Weights of a small GPT-style language model, trained from scratch on English Wikipedia.
Size: 10 layers, 2.32M parameters.
Architecture: rotary positions, attention and MLP in parallel.
Training: a variant of SOAP for these matrices, 4189 steps.
Each number is 50 + 10 x the weight over its row's rms, rounded and kept within 0 to 99. Layers, rows and columns count from 0. The size before them is the row's rms in percent of the matrix's.

# layer 7 attention value, 64x96, rms 0.367, rows 21-31, columns 0-95
104:41 43 37 54 63 27 47 44 42 43 51 54 67 45 54 43 45 51 48 57 58 57 49 58 37 58 38 36 60 66 32 49 23 69 58 39 54 43 52 53 46 45 57 49 52 54 58 48 49 59 54 38 58 47 48 38 50 64 42 38 84 56 54 51 61 64 31 55 45 58 40 51 33 36 57 46 51 45 34 45 40 40 53 46 53 38 65 41 61 56 51 55 56 33 44 56
097:70 59 54 34 47 48 53 55 66 37 37 44 44 69 49 59 46 45 38 38 36 62 50 58 52 32 69 41 58 54 46 60 47 49 54 69 46 35 54 60 51 41 61 65 46 63 51 59 35 53 35 48 51 40 35 67 48 39 59 41 32 53 61 50 51 45 48 45 44 54 37 27 60 47 54 56 50 45 42 38 66 55 42 36 48 57 55 44 40 50 67 65 53 58 62 49
080:31 64 62 47 50 60 48 47 54 48 73 56 45 46 47 36 45 57 67 46 44 57 44 52 64 51 58 43 53 49 37 53 49 71 31 51 56 39 48 58 41 41 59 57 40 54 44 46 40 75 65 57 52 09 56 58 47 55 62 58 28 40 58 49 36 42 59 35 48 32 53 52 59 43 49 43 52 45 60 47 54 48 52 57 59 55 48 53 60 59 47 49 56 56 49 56
107:54 54 66 50 36 37 61 41 47 61 45 34 48 49 37 62 48 48 38 54 58 61 62 76 53 46 52 26 61 45 47 58 63 43 53 51 63 55 48 49 54 54 46 45 44 38 46 64 53 34 60 46 49 57 47 59 45 67 51 61 32 42 50 59 47 60 46 43 56 45 43 30 45 59 42 33 56 51 64 33 40 36 53 49 38 29 59 58 36 62 62 50 47 38 31 58
103:45 29 57 66 69 63 65 36 47 45 47 66 53 54 51 51 65 62 43 41 63 66 48 34 47 50 42 39 42 43 54 51 58 51 50 64 44 39 57 63 36 63 58 46 51 48 39 37 42 54 43 43 46 42 47 63 47 47 58 43 49 70 55 34 61 51 68 41 35 53 60 51 30 57 61 61 45 50 52 45 46 38 57 53 48 62 63 66 58 42 59 62 41 54 40 29
109:46 46 42 41 46 51 36 41 57 42 49 54 49 29 65 48 40 61 38 34 54 46 54 54 44 44 58 43 65 48 60 52 54 39 59 63 55 44 52 50 54 55 42 54 57 71 47 51 52 52 52 58 25 27 28 58 29 52 49 51 52 61 42 63 40 50 46 59 58 49 46 41 53 62 52 25 26 64 47 48 60 44 61 45 35 60 47 49 32 50 61 49 46 39 33 42
105:38 50 25 63 28 55 48 66 62 37 52 38 61 60 32 48 53 56 55 55 44 61 44 58 50 59 66 46 59 50 43 36 59 55 48 45 44 58 62 40 49 46 58 37 49 56 47 53 55 42 57 56 36 44 31 45 59 56 41 30 49 40 48 46 63 31 43 60 41 46 63 65 53 42 62 41 55 44 68 43 35 60 55 50 62 63 49 59 42 36 47 60 51 32 35 57
105:43 51 40 52 52 34 47 54 56 42 44 39 55 48 37 59 40 50 65 43 38 39 35 45 38 51 49 41 65 46 58 48 67 54 46 45 50 34 35 66 39 51 69 64 47 48 45 51 65 53 33 50 46 49 66 45 36 38 56 61 56 63 55 65 52 74 77 42 47 47 51 50 47 51 66 49 43 56 73 78 43 39 37 49 51 48 47 50 50 56 42 50 58 41 51 45
093:47 28 56 43 49 42 62 47 33 50 59 62 62 77 44 52 42 53 43 53 47 34 59 47 63 42 45 52 55 34 58 62 53 46 72 46 48 53 45 62 28 47 37 49 40 61 62 44 45 53 61 52 39 41 66 49 54 45 63 46 48 31 58 60 34 61 38 38 48 60 45 47 45 52 51 57 40 61 46 37 62 44 50 50 53 48 42 73 32 46 59 46 45 53 55 70
107:52 65 51 51 53 36 42 51 36 58 46 59 47 52 44 39 57 48 54 52 39 47 67 56 41 49 60 55 63 62 45 52 60 54 66 56 59 35 38 43 70 48 48 45 59 55 40 37 45 50 52 64 40 48 57 31 53 38 75 44 63 43 47 59 36 54 45 53 55 53 49 49 45 66 21 57 48 56 50 34 47 76 34 64 59 46 63 46 44 40 34 47 57 35 48 43
110:62 38 47 57 63 52 54 48 45 41 58 51 64 43 44 60 57 52 49 47 45 56 48 51 16 70 41 67 56 54 54 33 53 65 47 47 59 52 62 50 45 32 35 53 49 71 64 58 42 50 43 52 60 42 53 65 43 35 61 33 42 61 53 51 50 53 55 53 42 60 51 73 39 63 57 54 55 46 30 47 55 40 52 56 49 45 35 42 44 65 43 56 69 40 37 48
# layer 7 attention output (transposed), 64x96, rms 0.35, rows 21-31, columns 0-95
111:48 59 40 68 55 45 42 51 50 63 45 38 51 50 44 35 60 46 41 53 51 39 86 29 48 49 38 62 40 50 64 48 62 38 43 51 30 67 39 41 62 52 52 62 54 42 46 53 42 47 42 58 61 56 39 38 37 46 59 37 44 52 54 49 59 40 62 58 61 43 52 51 55 63 32 42 58 60 51 48 60 43 67 38 56 58 58 44 31 48 48 47 51 67 65 53
119:52 60 59 34 42 56 52 57 41 45 46 46 59 45 61 51 69 64 46 58 31 44 40 55 43 62 54 60 37 72 49 44 37 44 44 47 48 66 60 47 28 52 48 61 52 60 49 44 49 51 60 61 49 48 29 36 47 48 62 63 56 50 38 51 42 57 45 46 52 52 46 53 51 54 33 41 52 38 53 55 44 36 65 66 52 40 54 79 46 57 43 55 48 48 19 67
114:55 52 48 52 39 54 53 60 44 42 33 44 53 43 39 65 56 59 61 44 39 59 58 41 58 37 64 43 55 59 68 47 38 41 40 38 60 64 51 29 38 48 79 49 33 63 57 39 41 46 47 44 48 64 54 63 44 54 47 59 49 42 62 53 63 59 58 52 43 59 44 39 56 63 48 57 35 20 51 57 72 44 39 48 47 46 49 47 58 45 46 50 37 40 57 62
108:64 48 39 38 44 61 27 51 59 32 59 44 48 40 46 55 51 45 49 52 53 42 44 40 43 60 66 51 52 37 42 42 37 56 36 44 21 50 61 63 40 41 52 52 42 65 59 58 46 67 45 48 65 55 42 52 68 34 54 44 65 45 54 59 48 51 58 49 34 54 34 59 79 47 46 53 46 49 48 44 57 48 41 59 58 61 44 54 70 34 57 62 58 57 56 49
109:35 58 54 57 41 54 56 66 61 35 58 61 57 51 45 41 61 25 49 50 42 47 44 72 62 52 39 45 42 52 56 54 32 52 52 50 50 61 55 54 58 43 42 55 30 64 57 33 67 59 57 56 31 64 52 55 52 37 52 45 62 55 38 52 49 60 50 46 61 34 56 57 49 38 45 31 56 45 64 42 53 67 37 39 50 41 40 39 47 53 48 36 61 37 66 64
112:58 43 66 46 58 35 62 63 36 46 48 57 38 60 51 43 52 58 57 48 40 43 50 55 36 40 51 59 48 58 54 59 44 46 40 72 49 38 58 43 36 35 40 32 27 55 51 54 44 26 55 53 57 42 54 48 67 46 43 45 65 53 60 29 58 59 41 30 56 55 60 58 63 63 34 42 62 42 60 51 47 42 41 59 55 37 56 49 65 42 48 55 58 63 57 54
100:56 60 56 53 58 49 62 53 47 58 54 64 40 32 47 33 31 42 45 46 51 51 55 48 54 45 49 56 37 47 61 54 52 42 52 53 48 55 51 39 35 61 61 64 38 36 52 53 39 59 48 51 68 57 60 50 69 47 53 68 69 61 45 45 56 53 67 57 39 33 40 36 60 29 51 65 48 59 48 56 37 41 46 52 33 29 53 56 54 71 43 47 59 31 41 57
105:37 32 28 50 57 51 65 48 61 54 54 54 35 28 44 53 33 52 47 52 59 52 54 59 52 60 53 38 62 46 48 42 53 56 34 64 61 49 53 47 40 61 55 44 58 59 47 37 46 43 56 50 46 54 44 53 51 47 49 50 69 36 52 53 59 51 29 56 52 27 56 53 63 66 34 50 56 43 46 35 61 51 40 49 67 55 51 45 50 59 78 31 69 43 37 53
102:46 68 49 50 43 67 48 56 64 54 40 59 26 38 45 49 60 64 59 32 37 44 41 49 40 51 49 65 37 44 51 54 57 51 37 50 61 49 49 49 52 51 55 49 61 59 52 30 57 44 44 54 58 54 37 48 49 62 24 31 52 46 55 46 52 51 66 48 57 67 44 47 39 45 67 43 43 42 47 45 52 64 45 59 34 69 56 59 44 33 66 42 66 39 68 47
114:35 41 29 39 57 56 63 45 55 48 43 51 60 55 45 71 38 57 53 49 59 49 55 45 39 56 41 52 47 49 48 69 47 52 40 62 61 65 66 51 46 33 40 65 56 36 45 60 41 43 42 34 73 37 41 50 56 65 67 39 40 57 63 38 52 37 51 42 59 35 56 70 50 36 62 48 53 53 43 40 67 47 43 58 31 43 44 57 48 49 57 46 50 50 63 58
108:36 61 55 35 44 49 54 56 65 41 36 39 37 53 52 53 28 45 45 40 48 43 58 52 70 55 38 53 53 48 77 73 59 44 41 50 44 65 43 60 43 52 64 36 53 42 58 31 45 48 50 55 36 51 48 56 49 46 54 46 60 68 36 50 56 48 37 50 53 57 51 47 50 46 40 45 62 61 45 43 43 69 54 50 51 45 76 63 43 33 60 50 39 69 52 44
# layer 7 attention query, 64x96, rms 0.186, rows 32-57, columns 0-95
092:55 54 42 29 52 43 54 46 53 58 48 51 41 45 53 40 62 48 60 42 47 51 44 48 47 46 40 44 49 56 62 66 39 40 41 29 45 74 50 43 60 39 32 45 50 40 74 35 61 56 58 34 37 42 39 36 53 43 41 50 35 36 42 47 54 44 36 47 55 50 55 51 45 54 32 58 30 42 59 44 64 59 36 42 55 66 64 38 44 36 36 48 62 60 58 45
068:56 51 60 56 53 54 56 50 55 65 61 53 46 60 60 45 71 45 65 52 49 53 65 45 57 63 50 68 49 65 73 55 60 60 45 50 55 63 63 72 59 46 46 52 51 43 53 46 48 61 56 47 65 48 50 33 56 30 55 61 54 60 50 52 52 42 62 58 28 35 58 59 75 58 62 51 46 63 55 47 39 60 47 55 39 67 33 49 52 61 35 45 57 44 61 56
094:61 48 48 58 59 57 55 60 53 49 78 64 45 56 50 57 50 58 53 69 53 46 63 54 61 65 78 54 49 61 59 51 51 47 50 50 73 41 53 68 42 65 47 57 58 59 33 65 45 58 45 55 54 42 64 56 64 41 66 59 62 46 61 56 53 56 61 55 51 50 58 63 67 65 51 55 51 57 36 62 45 47 59 67 58 55 34 51 61 68 57 54 53 46 43 53
081:49 46 46 65 57 63 48 56 45 49 46 47 54 56 51 56 30 44 37 55 59 46 47 48 58 73 73 57 43 49 41 43 51 61 68 53 60 43 57 48 45 48 59 62 58 62 28 68 43 39 40 57 68 54 59 80 45 66 62 39 70 56 64 55 57 54 48 56 51 45 45 48 55 52 57 39 62 61 45 55 41 38 67 48 44 40 43 55 57 64 64 54 40 45 58 61
078:52 62 48 55 56 43 66 47 50 68 59 44 54 56 34 50 46 53 28 65 72 64 46 53 45 52 63 46 47 37 39 62 50 55 56 61 45 37 52 43 55 47 59 44 61 60 40 33 61 51 52 69 61 58 53 69 64 44 59 60 61 57 67 64 60 52 59 62 56 51 53 48 57 51 42 53 65 75 58 61 44 54 50 60 56 56 38 60 66 62 68 54 61 39 47 52
120:34 43 50 54 48 34 52 42 50 51 30 41 60 41 56 35 47 48 52 40 50 51 50 46 35 42 36 48 55 39 39 48 57 59 44 70 36 48 44 40 58 47 48 37 34 49 67 16 56 35 72 55 39 62 41 41 49 51 31 46 52 40 48 57 51 36 52 49 60 50 51 40 37 40 54 46 54 44 60 34 49 64 33 41 51 43 54 55 44 23 43 48 50 54 53 49
099:50 55 32 38 42 58 60 46 56 59 49 61 45 65 38 60 63 47 61 45 46 43 38 51 39 47 38 59 45 51 56 44 42 41 34 30 43 50 69 61 52 37 50 59 44 28 45 48 52 35 29 28 53 45 41 46 42 42 22 35 44 46 53 69 54 52 43 40 52 59 57 46 53 42 62 42 45 48 69 39 55 54 44 38 37 37 57 50 47 35 42 47 60 50 47 41
094:64 50 45 57 60 65 57 49 54 56 62 52 36 58 29 52 50 46 48 61 60 48 56 61 63 52 59 49 53 55 60 53 34 52 45 30 57 53 64 68 39 47 63 59 65 57 37 90 42 55 45 48 60 49 53 71 52 47 51 48 56 56 60 50 52 60 65 50 46 53 58 61 53 48 41 49 46 63 49 61 47 48 70 62 56 54 36 54 68 73 57 50 44 41 45 47
098:45 50 48 48 43 53 45 39 67 40 45 57 56 59 37 53 52 50 66 46 46 36 55 63 52 41 36 55 59 44 45 37 46 55 39 46 53 45 50 58 50 53 45 45 37 37 55 55 42 51 32 52 53 44 34 31 46 51 23 38 39 59 60 44 52 38 48 34 55 58 49 60 51 48 56 58 33 42 62 21 46 60 39 47 37 29 40 44 50 17 45 54 53 49 43 40
097:62 54 45 58 49 50 47 45 63 49 66 45 43 48 42 55 44 46 38 55 55 58 52 49 64 55 58 53 54 54 41 51 37 50 41 30 60 57 44 55 45 57 52 49 67 81 32 78 54 69 41 36 47 42 63 67 50 58 60 58 56 52 48 45 61 42 58 59 57 45 53 58 37 30 52 54 45 54 54 60 47 47 60 47 48 50 40 41 84 67 55 42 55 51 52 59
067:46 61 58 50 56 44 33 51 62 44 39 57 70 50 39 63 43 50 47 38 52 67 50 43 62 40 35 43 66 43 43 33 37 54 52 51 38 61 55 38 62 33 33 58 27 50 56 42 61 43 55 46 49 55 44 59 50 48 64 55 68 60 47 53 61 48 46 64 48 43 51 35 55 33 53 60 36 35 60 41 55 51 63 43 71 27 50 48 43 41 49 60 49 56 42 49
104:60 42 47 51 52 46 45 53 39 35 42 54 41 48 37 49 36 45 46 51 53 50 56 51 51 54 64 55 48 49 43 50 42 51 43 50 60 34 56 53 35 72 63 56 61 45 36 82 36 44 47 49 43 46 66 68 67 52 63 57 53 46 50 46 56 50 56 44 46 55 60 45 53 59 44 44 53 72 42 67 37 26 57 54 49 40 44 43 50 83 58 60 48 32 41 54
084:39 59 36 39 34 50 43 42 58 55 54 60 49 54 61 52 31 69 55 34 59 70 50 50 56 58 29 41 78 47 35 51 44 61 41 49 42 44 52 64 64 50 20 49 50 51 62 48 42 58 40 53 32 34 52 46 60 51 48 42 48 56 48 51 51 57 45 45 42 34 57 51 50 50 55 51 37 40 54 41 49 50 57 59 72 50 38 45 65 60 41 49 36 60 51 51
094:38 63 57 45 37 47 48 45 35 54 56 40 37 61 34 47 41 57 56 38 40 63 39 45 23 38 41 44 57 50 68 53 50 52 35 49 43 46 51 34 39 50 52 51 51 60 67 69 35 38 49 56 40 49 52 33 39 50 27 39 38 52 55 43 38 43 30 43 42 68 50 44 44 51 59 45 43 33 62 47 51 47 38 64 59 47 62 41 59 49 47 51 50 45 63 40
091:57 44 54 29 40 50 44 40 48 52 37 50 65 51 54 47 50 34 42 44 44 61 66 42 46 78 49 58 40 46 60 81 53 35 52 36 56 65 44 43 60 48 43 40 53 58 46 24 35 65 55 46 57 50 49 64 56 54 35 59 53 45 59 56 28 39 52 58 54 31 40 45 53 38 43 49 52 53 40 48 52 57 53 42 55 50 54 59 59 58 54 45 72 43 59 57
097:35 55 53 52 55 25 56 40 52 46 62 50 32 60 29 55 52 42 45 46 73 56 57 44 50 58 40 39 67 47 52 52 53 60 33 40 48 42 54 49 60 52 27 47 52 52 32 38 43 73 37 53 48 37 53 51 28 56 42 43 41 49 41 55 48 33 33 50 62 55 55 60 49 48 31 62 62 55 40 46 52 40 46 31 38 54 55 47 50 42 52 46 49 40 38 54
083:52 65 63 52 46 36 57 43 28 49 65 58 53 53 56 64 36 66 39 46 58 49 68 29 38 53 52 41 44 53 42 52 55 54 49 56 54 62 64 39 48 32 65 55 50 48 38 46 52 44 53 32 58 52 63 57 47 65 65 46 46 58 46 53 49 46 48 45 47 45 57 71 59 53 65 68 51 43 44 50 42 41 67 30 43 53 51 65 49 51 32 41 37 69 47 43
085:47 40 40 50 50 49 62 47 72 53 45 52 69 57 42 49 45 55 60 52 49 43 57 63 59 45 67 48 27 63 58 47 32 60 50 38 54 58 46 43 47 41 53 58 49 56 55 59 50 56 46 48 47 41 61 66 45 53 36 49 37 63 70 57 52 27 61 52 33 30 46 42 48 50 50 61 45 54 52 59 52 41 62 51 29 26 37 32 67 44 57 69 54 50 45 57
101:39 42 42 48 58 51 46 29 45 42 59 49 21 42 48 68 33 34 46 39 63 41 38 36 50 63 44 55 71 42 54 54 57 60 53 47 58 49 57 57 42 53 57 46 45 46 53 45 39 44 45 39 46 61 61 44 36 62 52 38 45 55 37 36 40 57 46 36 44 30 41 62 38 37 54 49 25 46 45 51 55 51 62 49 41 34 49 36 66 53 50 46 33 43 49 48
100:58 53 59 64 52 53 60 65 57 56 46 53 63 50 53 43 50 56 57 58 56 59 51 69 61 51 33 67 56 55 60 51 48 34 46 62 46 48 67 46 29 38 47 54 47 59 48 34 45 61 52 44 49 54 38 51 47 66 59 53 55 50 30 73 60 48 53 62 49 43 69 43 58 56 53 63 66 62 58 48 54 43 59 41 65 45 55 35 50 70 48 49 69 62 60 72
094:48 42 36 45 48 46 44 45 30 47 62 49 58 32 48 46 52 57 63 47 42 65 43 55 51 44 55 55 55 39 41 49 56 55 43 41 51 45 62 56 53 46 50 47 57 39 58 53 46 60 50 54 24 54 43 40 55 53 27 46 62 55 55 49 55 50 47 36 38 47 43 62 46 51 42 48 38 30 75 33 52 53 33 38 31 30 57 39 39 39 53 40 47 55 19 51
085:48 67 50 56 52 51 33 54 68 54 35 62 61 56 53 51 49 46 20 38 37 50 61 58 52 37 58 39 54 41 56 45 39 57 33 37 42 50 42 55 56 53 57 65 64 44 48 45 41 31 39 47 62 51 39 70 50 47 64 58 38 48 61 40 57 50 58 47 36 61 66 47 58 61 59 50 45 57 55 58 50 66 66 50 54 58 63 67 70 52 63 55 43 55 52 49
085:47 48 70 44 40 35 46 41 36 60 64 67 52 49 56 53 50 52 51 44 49 33 57 55 42 40 46 37 46 48 43 38 37 53 56 59 42 29 52 62 53 64 45 57 35 60 53 59 62 37 51 52 48 62 35 59 61 35 48 49 35 32 60 59 46 62 40 44 45 47 37 47 30 60 30 52 45 48 60 39 55 52 43 58 63 41 32 39 45 40 37 38 36 44 34 60
086:59 38 46 61 62 55 58 44 47 41 40 58 53 54 59 55 22 53 29 54 69 52 60 44 64 31 58 45 51 47 35 57 56 36 53 45 36 43 41 35 53 41 49 32 69 34 58 49 61 60 41 37 54 38 47 55 33 44 60 47 46 79 51 53 50 58 52 55 56 51 61 47 42 53 52 48 59 54 56 45 46 55 43 52 56 48 39 54 48 47 17 52 42 40 45 44
105:62 64 63 33 63 58 52 53 50 59 41 52 73 62 58 46 39 57 53 39 33 63 39 57 68 55 69 59 75 55 42 45 50 57 51 59 54 46 53 50 50 47 51 57 38 49 55 51 41 42 51 52 62 53 50 61 48 55 45 55 35 60 41 47 53 52 57 57 52 72 34 58 47 43 76 45 48 60 59 57 36 47 75 48 35 39 60 57 59 56 57 59 64 63 55 51
085:65 54 50 48 39 47 47 39 47 36 61 51 43 49 44 63 48 46 44 45 58 54 40 42 37 39 40 55 48 61 37 63 32 44 55 38 48 66 46 45 42 37 40 46 50 32 35 60 53 47 46 41 49 50 30 47 41 55 42 60 43 46 23 29 41 51 36 36 37 53 38 56 21 50 41 58 56 50 61 58 51 47 58 43 42 43 50 36 52 44 30 56 38 67 40 51
# layer 7 attention key, 64x96, rms 0.188, rows 32-56, columns 0-95
063:57 51 59 50 63 48 45 56 45 62 34 49 34 52 64 62 52 54 38 55 38 35 51 51 43 51 57 34 32 40 52 25 39 51 79 44 58 47 42 47 42 48 52 43 63 58 52 57 57 49 70 57 45 53 52 71 54 46 52 55 40 54 63 52 57 63 61 38 60 55 35 58 46 59 65 40 53 42 45 69 57 55 65 44 44 46 66 55 45 62 67 45 59 58 42 39
059:49 42 68 49 56 40 39 39 41 51 57 46 56 43 47 42 43 47 45 46 42 38 44 53 39 43 31 53 46 48 50 41 30 48 59 53 55 38 34 33 39 41 41 41 39 58 55 39 59 48 64 57 53 60 48 60 47 35 45 50 28 33 39 29 49 57 29 29 44 55 44 59 40 46 26 42 45 36 53 38 47 49 55 48 50 48 52 48 38 32 38 45 40 65 37 48
077:45 48 57 59 29 42 62 56 47 54 48 41 66 61 52 39 54 26 57 36 55 62 61 51 42 50 37 72 62 59 67 52 57 52 41 77 40 42 57 48 59 60 45 55 35 65 53 54 48 51 40 56 42 54 43 44 65 53 40 47 62 51 54 51 32 30 38 53 39 61 59 49 54 41 34 43 51 50 64 40 38 43 40 50 51 61 35 53 46 44 44 46 43 37 64 62
075:57 59 46 54 44 45 42 64 59 34 38 45 44 73 29 56 68 44 54 51 36 38 59 52 55 64 58 59 46 56 48 70 63 58 45 44 52 61 59 55 58 53 50 52 79 43 45 52 46 55 28 41 55 35 56 41 38 69 54 41 51 54 32 63 45 40 44 64 64 43 47 47 39 54 60 62 46 72 42 61 60 46 57 57 52 57 49 47 57 57 52 60 55 37 56 48
085:59 65 34 53 62 53 50 50 55 51 53 59 47 53 59 51 82 51 38 63 33 64 39 57 56 43 55 47 43 57 51 39 50 60 50 38 58 80 39 57 49 46 58 48 74 28 37 49 56 47 51 48 31 53 43 56 44 52 46 43 40 35 42 59 67 63 59 41 63 56 45 52 32 56 59 53 54 46 52 34 64 44 52 53 59 55 67 61 49 40 50 52 60 54 42 45
096:53 50 53 42 44 55 45 57 64 40 43 50 36 41 44 64 28 66 45 57 43 48 44 47 53 31 71 47 40 46 33 39 46 45 53 33 72 59 49 56 53 38 45 63 66 45 74 43 66 48 48 34 42 55 47 49 37 52 51 55 43 48 50 51 50 72 45 50 53 50 45 48 37 44 63 45 53 49 44 36 67 58 44 52 59 36 68 44 68 48 38 54 56 55 58 65
106:57 57 64 50 46 58 45 42 39 58 61 50 54 51 56 44 48 34 53 49 52 50 63 56 60 60 42 64 65 55 51 42 52 57 60 77 40 44 54 46 54 54 49 36 24 63 37 56 47 56 61 56 54 33 61 50 62 39 47 54 57 55 64 32 55 25 51 51 40 48 53 44 77 59 42 52 49 48 48 67 19 50 45 62 58 59 38 58 42 57 51 45 41 45 45 48
064:68 54 39 47 55 47 52 48 33 60 56 65 42 50 62 42 62 32 58 44 55 58 70 56 42 59 36 58 64 49 59 50 44 52 53 93 51 51 56 50 58 51 62 43 30 54 47 83 42 49 62 44 41 51 55 51 63 54 50 57 58 51 50 43 54 49 59 51 44 62 49 49 57 55 45 39 37 50 52 62 39 59 47 53 43 63 52 60 37 44 62 46 49 46 40 39
111:50 50 41 39 54 55 48 52 34 59 58 52 49 51 56 59 48 34 52 45 57 55 62 51 40 64 30 54 59 58 60 48 53 53 49 86 41 43 60 49 53 55 59 43 25 45 44 65 41 47 52 61 48 53 59 46 67 50 42 54 44 53 54 47 57 45 59 56 29 47 55 42 74 54 46 49 35 33 50 69 37 47 49 53 44 57 43 53 36 38 67 59 45 57 31 34
056:65 32 61 56 50 41 51 56 47 53 36 59 66 63 62 54 39 47 54 54 58 36 72 53 59 57 41 55 56 46 51 53 51 41 61 78 43 37 53 46 51 51 39 58 41 60 48 76 45 66 39 60 60 53 52 50 72 61 47 38 49 51 48 57 43 68 51 50 56 60 69 46 72 65 50 56 44 53 41 52 35 61 40 60 57 58 40 63 50 59 63 47 50 45 55 46
184:70 56 39 44 48 37 53 49 32 58 57 56 57 59 58 61 57 21 60 37 52 54 64 54 60 57 41 59 65 51 62 58 46 54 49 66 35 46 63 50 51 62 64 38 42 45 33 83 39 63 47 52 42 37 66 52 61 63 46 49 49 49 53 46 51 37 60 52 40 55 51 52 55 52 46 60 41 57 49 59 38 48 52 47 45 64 39 51 40 61 55 47 38 38 45 38
049:52 38 55 31 51 63 47 50 43 63 61 56 43 38 56 71 32 46 54 56 56 58 55 45 43 52 26 55 65 45 44 40 44 40 62 84 64 37 56 53 57 57 55 44 30 49 66 71 61 52 66 52 49 61 54 46 57 51 43 60 47 47 59 35 58 62 50 59 37 43 52 49 56 39 34 51 50 39 52 45 52 52 60 45 62 60 58 35 52 53 54 44 56 60 54 63
081:57 42 42 46 60 54 55 58 43 52 52 33 36 44 52 45 65 58 48 52 50 43 35 60 51 39 43 42 33 56 57 21 46 57 63 51 50 32 45 50 39 59 52 48 35 28 45 50 31 49 52 67 58 55 48 52 42 35 47 53 55 39 24 61 49 46 63 49 57 40 38 57 49 25 44 57 51 60 54 35 38 42 40 39 38 44 56 44 45 43 61 59 58 64 41 47
080:69 59 57 57 37 64 48 49 49 56 56 52 61 45 44 54 70 27 50 63 47 39 51 45 57 47 42 44 48 53 44 31 51 54 78 49 35 55 42 35 41 48 54 56 63 47 44 34 64 58 42 59 64 51 50 39 43 41 57 49 50 64 38 54 34 54 47 35 55 24 54 55 55 68 40 54 44 47 43 48 61 54 58 72 44 55 54 50 35 47 44 43 50 62 31 47
091:56 36 47 58 42 75 54 57 55 39 66 53 54 45 63 57 38 54 60 39 47 46 53 46 69 42 49 63 42 47 24 37 50 67 53 39 34 42 52 52 44 58 55 52 48 40 60 67 63 47 46 46 55 54 72 49 63 56 57 41 30 60 41 34 48 56 58 50 43 62 45 48 43 69 68 69 48 46 44 42 44 47 48 51 61 35 54 59 51 58 47 61 44 50 41 64
091:57 69 54 43 49 52 49 68 45 60 66 33 52 42 59 49 55 56 53 42 50 42 53 58 36 41 57 40 32 58 51 32 60 40 45 56 63 39 64 53 27 71 42 49 49 53 54 45 56 52 64 55 51 51 58 44 50 50 48 67 44 56 51 49 57 54 50 37 31 68 52 52 42 55 36 34 56 38 72 51 49 65 32 55 62 48 54 57 52 53 51 66 44 75 61 56
086:38 36 35 59 55 52 52 72 52 43 34 50 48 54 50 65 53 39 61 56 44 57 50 39 62 41 56 60 51 54 54 62 33 59 47 58 53 59 51 38 28 35 57 57 58 48 47 59 64 82 64 60 43 61 52 41 56 51 57 67 59 53 53 47 65 48 42 50 50 70 56 52 53 52 43 48 49 70 56 49 48 47 53 64 60 48 51 38 51 68 39 48 34 67 38 50
078:31 52 56 54 52 49 57 43 60 42 42 29 35 48 56 33 53 38 43 50 49 58 55 55 53 60 56 45 41 59 60 57 51 47 53 58 36 57 54 54 75 55 54 60 53 46 54 40 47 48 51 70 69 53 68 61 63 31 37 31 60 62 64 69 49 54 45 41 55 44 61 53 49 40 46 64 48 53 56 44 42 45 55 59 72 38 50 71 46 44 41 43 54 65 60 39
085:30 55 33 53 48 38 39 58 50 49 60 50 49 44 44 42 61 74 66 39 36 43 48 51 43 48 42 52 63 52 42 55 47 56 66 51 47 42 53 46 48 48 52 54 54 47 54 37 40 57 33 49 48 52 61 27 58 45 62 63 46 63 53 52 36 43 60 57 45 45 47 31 70 31 62 60 53 55 51 38 29 33 42 61 44 52 41 44 28 48 43 71 43 54 45 61
084:58 57 32 37 49 48 51 45 43 43 47 47 28 49 38 58 58 38 38 60 34 43 34 37 52 50 45 60 39 46 39 58 56 53 68 31 51 40 24 43 65 54 49 37 65 37 45 69 41 36 54 44 52 50 53 41 58 48 35 43 50 45 54 25 58 56 45 46 45 52 45 52 50 55 47 52 44 49 47 60 45 55 44 35 48 74 48 55 74 38 43 51 57 55 34 51
093:24 60 67 54 43 59 67 45 39 55 67 52 49 69 52 35 64 55 62 55 51 50 43 44 47 43 25 52 58 59 53 62 56 66 46 55 30 52 54 57 44 44 50 58 68 56 44 46 46 50 39 46 59 41 57 42 50 52 59 61 41 47 33 58 50 39 60 43 65 36 45 60 52 58 52 47 56 49 54 63 56 25 57 55 47 31 39 53 48 34 61 68 61 51 46 44
085:56 34 58 48 36 49 40 50 23 39 47 41 41 60 61 59 59 43 44 57 50 44 57 49 60 54 28 53 40 54 59 49 56 53 62 54 17 44 51 55 50 51 36 35 60 62 52 35 38 37 55 52 54 40 50 39 60 38 40 41 40 57 53 56 36 40 46 41 59 51 38 39 56 43 36 38 39 60 64 47 56 47 45 61 35 65 51 49 32 56 53 36 58 47 61 46
086:40 57 56 42 46 57 53 54 53 50 42 21 46 48 45 60 70 50 47 64 48 43 36 57 54 45 40 48 32 52 30 52 60 53 65 61 63 65 47 38 23 39 60 51 54 39 59 41 56 57 55 48 33 48 70 36 39 47 52 46 57 36 34 46 34 55 49 49 28 50 50 50 36 41 55 58 43 43 54 57 61 49 66 43 56 58 51 55 34 49 58 52 54 62 37 41
092:52 30 44 51 40 64 42 55 57 43 48 41 56 53 48 38 63 29 65 61 39 42 43 51 18 71 51 73 40 52 60 52 53 41 38 55 49 57 42 56 58 61 50 65 57 62 50 53 57 51 39 35 66 53 39 52 44 51 28 41 42 41 53 41 41 45 49 47 55 31 42 56 55 50 43 53 49 55 65 40 45 54 50 51 44 51 37 36 61 44 64 43 44 39 66 50
097:58 38 52 34 65 53 43 66 42 57 44 57 54 47 55 52 49 58 45 43 46 34 52 54 59 61 36 51 51 32 53 57 59 67 66 53 52 43 52 43 49 47 36 44 53 38 47 52 30 40 42 65 36 46 63 44 58 57 54 68 60 56 38 51 49 44 45 83 48 52 55 44 69 61 55 59 37 51 53 62 46 39 30 48 53 29 50 39 48 57 73 50 49 48 40 39